{"n_layer": 14, "d_model": 640, "n_head": 15, "n_kv_head": 15, "head_dim": 64, "d_mlp": 2560, "vocab_size": 16384, "activation": "tanh_gelu", "norm": "layernorm", "norm_place": "pre", "norm_eps": 1e-05, "positions": "learned", "qk_norm": false, "attn_scale": 0.125, "bias": "all", "tie_embeddings": true, "parallel_block": false, "init": "trunc", "init_std_qkv": 0.021, "init_std_o": 0.0261, "init_std_up": 0.0301, "init_std_down": 0.0301, "optimizer": "adam_hyperball", "lr": 0.00589, "beta1": 0.9, "weight_decay": 0.0, "lr_head": 0.00381, "grad_clip": 0.5, "warmup_steps": 200, "schedule": "wsd", "decay_fraction": 1.0, "decay_shape": "linear", "final_lr_fraction": 0.05, "batch_tokens": 131072, "seq_len": 1024, "doc_mask": true, "train_tokens": 726100000, "steps": 5540, "dataset": "wikipedia_en"}
Each number is 500 + 25 x the weight over the matrix's rms, rounded and kept within 0 to 999. Layers, rows and columns count from 0. Numbers have three digits each.

# layer 10 attention key, 960x640, rms 0.021, rows 952-959, columns 448-511
493492524514535496507561506439483544487513488531492493441487511504485442483552521527502488507515444474467490508529504462513509490529477522487497549502479475539495517506524530507538439535551460
515511490501491449498444473512514501503480514497504506476495514491485478460536522526544482502461471493497509537532466553516539494475506503523486552515459473483468455452497536486486481501538485
490493567479491507520565511484524479486503528491467482500522480471505527466519509535499496537490464499508500516565490478493507468510554476501468541481475476473454508508512485457532538503509473
521521484506487422496470499530517477503512477471495448501507501486503534491523496472492492490500476526495496467472510524497451537513495506521518501562468459494485468482532499460464537521559449
528518514490528493530470485500528501542562471507482442518518514498485492521534508496527491519475468466515498507435480497538536511564535526513466504525517455507514454483488565529515484490509472
525478470485481487510513477515492489489536511554447518510537505435425508538494512512496474440476490545503492521470525537531495523512511506436534490517494480505517421488535528474434491487526441
479431519488495570523498521498531507535516503487473504479539507505506527468467495535504517509475483495512468480501546450470521508493501485505489540516517521522482536522481502524493502491525540
489512454507507426485498474502490468513489510513522480497453505540513506568462469458490496498521554497498469473479526468491477475525504483551501457468514558503487457483515500494533525483475486